Each number is 500 + 50 x the weight over its row's rms, rounded and kept within 0 to 999. Layers, rows and columns count from 0. Numbers have three digits each. The size before them is the row's rms in percent of the matrix's.

# layer 8 MLP up, 256x64, rms 0.125, rows 79-100, columns 0-63
087:618478406527592445502462512476585526543531397526515501504474592440567453467476460586447474490562545489528523475508422537427490575498485479576532566488497511384534525481513463569481429507479491
091:518425519458572490539450474435488450489498518579480418509516515628422516537444544504515535442446561489389509500576447594614491514492467503536484505449435432475448524525441507532466509540442585
095:539463446499444606494552525570498550466547569531494540539512463459531497395554603488494545397449499526461463460431526519438483484562497455419561585451482452601430548521565462504444459504521509
104:544499581545485497542412532502517481480504477552473623565507480447461489503503564421515398469492519515486575535461457476529553558491549551477390542507527470492461398471487630490453401432530490
113:426541487500470520476469599468523533508512471484590546572447509521495460411527460493493463494437581520432601470565536538588590457504550502483464466456427502525523426571447414491436594541441490
086:528488524528571486440479528584467473538570484401550491574500500560526477477601482404506454479572470472563569500523429492552482417515505463364483489617502531576527467506497491413479434514511511
089:536426495428629513398479550523510508482490482486546508561459448437508508530500547506515559524454549539506488539627613562453516530500415503479381551419510477519467511464422538467487492550431496
068:501540465502495489494622498552371497495514574545431451487517521444494455552467440487546552432531452441538532499437522457494406488460468494509519515557619540611528504478556486540558499484508374
097:552467496427503589468483527445494403432492522576560506447526464530457479493557471514429523480486527512544482570501659620522498496512426502470542583461500471492549539488481597486503437500452598
086:531532526475574528458418533444440462434457572499493520537471413556552589490545550581405541484477480447507559603563505425466496504507482435475495569545416469439570433551533478541441523492491444
091:557394573531495537534512519520415531532471519517448631495578512507541515518439463562414443485465526451507470535437519465530507534564477521507413607474522472444508460513491532466384447398476543
107:497559610516422472444514506526466499493534504552422528478374432562565535529421550425408486487465468543510550456483584467535460561517483458431445451561579520455496544564509400504492468470503520
071:507448439484508605463509452537461418492484444438548495428537420502554460552483456523563537536525461379488520494515469495452537510532521518493390543423489557574566464575592481494509607473468560
108:484522547506510502441577372511497518520598482502468512525438573581527504498490588515518460476501511436421462451396489538484545514468426568434580485438539442496605526574506589502565479499478464
078:449479419506406514487503516581551539497426562537538463473489507500412570478558495550528532496527585508533508566484470549537470500408606373500387518562524465487448442492499486470439470560506569
086:542448478480612386548469408504470540408524455540479421490549516497441491445571526485515492543500460513509504597619600562524493448527519495412483522440497493428534586479564489510504481536460506
089:486455493564478463476481422548545518503442453423556511535524454492551468534516467561459525585574491526577530598551534471492493466409586589481468438503519525518530463440459370412418454449505504
091:455472463559553433494537457445526607503500532441452510557506489451552482593515499522434560504511516505505551526412520462441603631571505387495445505413553436448527466487522466520500550487561477
109:472478516593557548484554559483521489598462431498506404531515512484466442530504491479480540512537451506441556435556441537442479518472470484520559376565435564494523512428510495554555484388380550
097:641463563562561502538507403550499453490497498526472516474429476390514536545571511408508547498473494474493520489518460545443483522548515414510482577474568580451536564494474453530446441382529534
098:519480500578512472465430606601508453566565576527489535449597522574462543408480540460470368476521636443528462505485493540489504531482508458422574488494460456475495509491462450459489501455507498
077:452509405486543493555488530538573541522455500423504510455533609430450563559562575517491491586415511609465503467546506514579549441475478497482470519511536509523573489475595401423483481559460529
# layer 8 MLP down (transposed), 256x64, rms 0.108, rows 79-99, columns 0-63
081:440488575520631503528589476415485515535485454563456416551405539451525557476480472501531547505515540500422452416534523596488548407460445600489478512533561496523474449576472479512468482443506480
082:432479494579507495450573558486505541624510477452499558545498516473505528443470476499502427557590576473566468543403456391484509450458487499478448520629500573566511437453511527423523474511456524
073:493502531486522515537559524494541420516497489466426540522531499552472507497516464571563480383509542470511485510594385453551567442464447516481521425454504574419572489576434531460595553398550511
109:552517464561485474507617457538526553425524518422512520452509476480553477616440493514484463569508485437438469475538562470476473468568372534548576469547510452497451540471385572562479493505464438
096:395550450459532378581552499492504438441567498476525547465524487490464514531487582407582525555484447536508505480459474494512551523539513618510564424472555404426420509480485533540563480492452524
074:541434480508428506454545526441587444448493526458479476536545475563551539520431534474508551469603607439491501494502432486467539519490466477548492472525571384363555543475438552504525575443452486
089:461548551538488519409492628527542405504453481524510445455451501533444511556517433578445506510634552482596458466534450459551407466561495480505557481491539521500440434457542542462521496417515476
119:461492557543492516492491476504576506462485456480546549546515452515569528475537464536479390557503546604373584493514460553498552522468499437487507488484404453384560512558536544504479368454457525
075:529496564598486480507497489557424497461432516411456470490562553609491465412510480463448556539433560471475497531490359490467574531418494453547479441507535538498489488633493465502523564478538512
081:504525535478526459454518520465439505537465555490480502544481578412477475522489566409445518528514488414493515437481580399526549505494369616587583460516531442531589563504465473507515498466548433
088:607545531487564505498489490442433461577486585486560556554497521450444361511445546481536647505458408482428502514448414509468487548528512534536550462553456488488528479485499490424498523527454460
103:520515507528513466403517498406490518512556575580491479584514554453530565480493532434498472497409403554602548414489539514514438472472508617472539499437544473493532519444426426529503494448591491
106:479520545517491521563474496606483510561598506546517487516449494522523486503573522418502477531514496519420498505488513486442504519574297470525537464580480474490543458532438439477520447390589503
127:460556530514552580453422430416549464477403499584557478601468512423421561499567564558496491487471538490487510435473421496474527464480512594474449516515597523550579523510490439556486455482464463
122:406456610530562582499533461501482506501546477437522588507482553476530445521521531479471539478429405528478569484456543490511551531503406542503467485502422544534638577495417505459519500404467459
083:436500577537481496490548632458557479528513470468425504562440484556543545541434431524504527486521551458538434476470449425447537521501461546529604458465531481557451398544468501426515473403500588
077:435439520553435515459536567528601403573577508446391453511440525568506514466516467550531497411485480505573430462443476506481627434518434519535522499484536562504555443520483576474527490474474511
072:503484527557467550488494520545515415562535534527538466430469471634477457397469450513562508460541549467539453500616387536537496430501559542454459499533471441491457395540456576501557473465478520
107:475499495470458533551479483453555560397498396438522513475467558466460553537497487485472497545539484526605480410566467482448521511565483550452630535424488490388525527569514523506506495455615443
071:478543558512442473432481450486424479589508496561414419599522545497449512612460518458513536508497529483610456490503500527478486474450489527592526523480610483591370521441523511506500498536504442
109:531427478488440526572426422451439496414483405541579462535493556526455556463619453572528572507518438603504565462475418541420490491551489454525516506471514557458518533498528536505497507563428496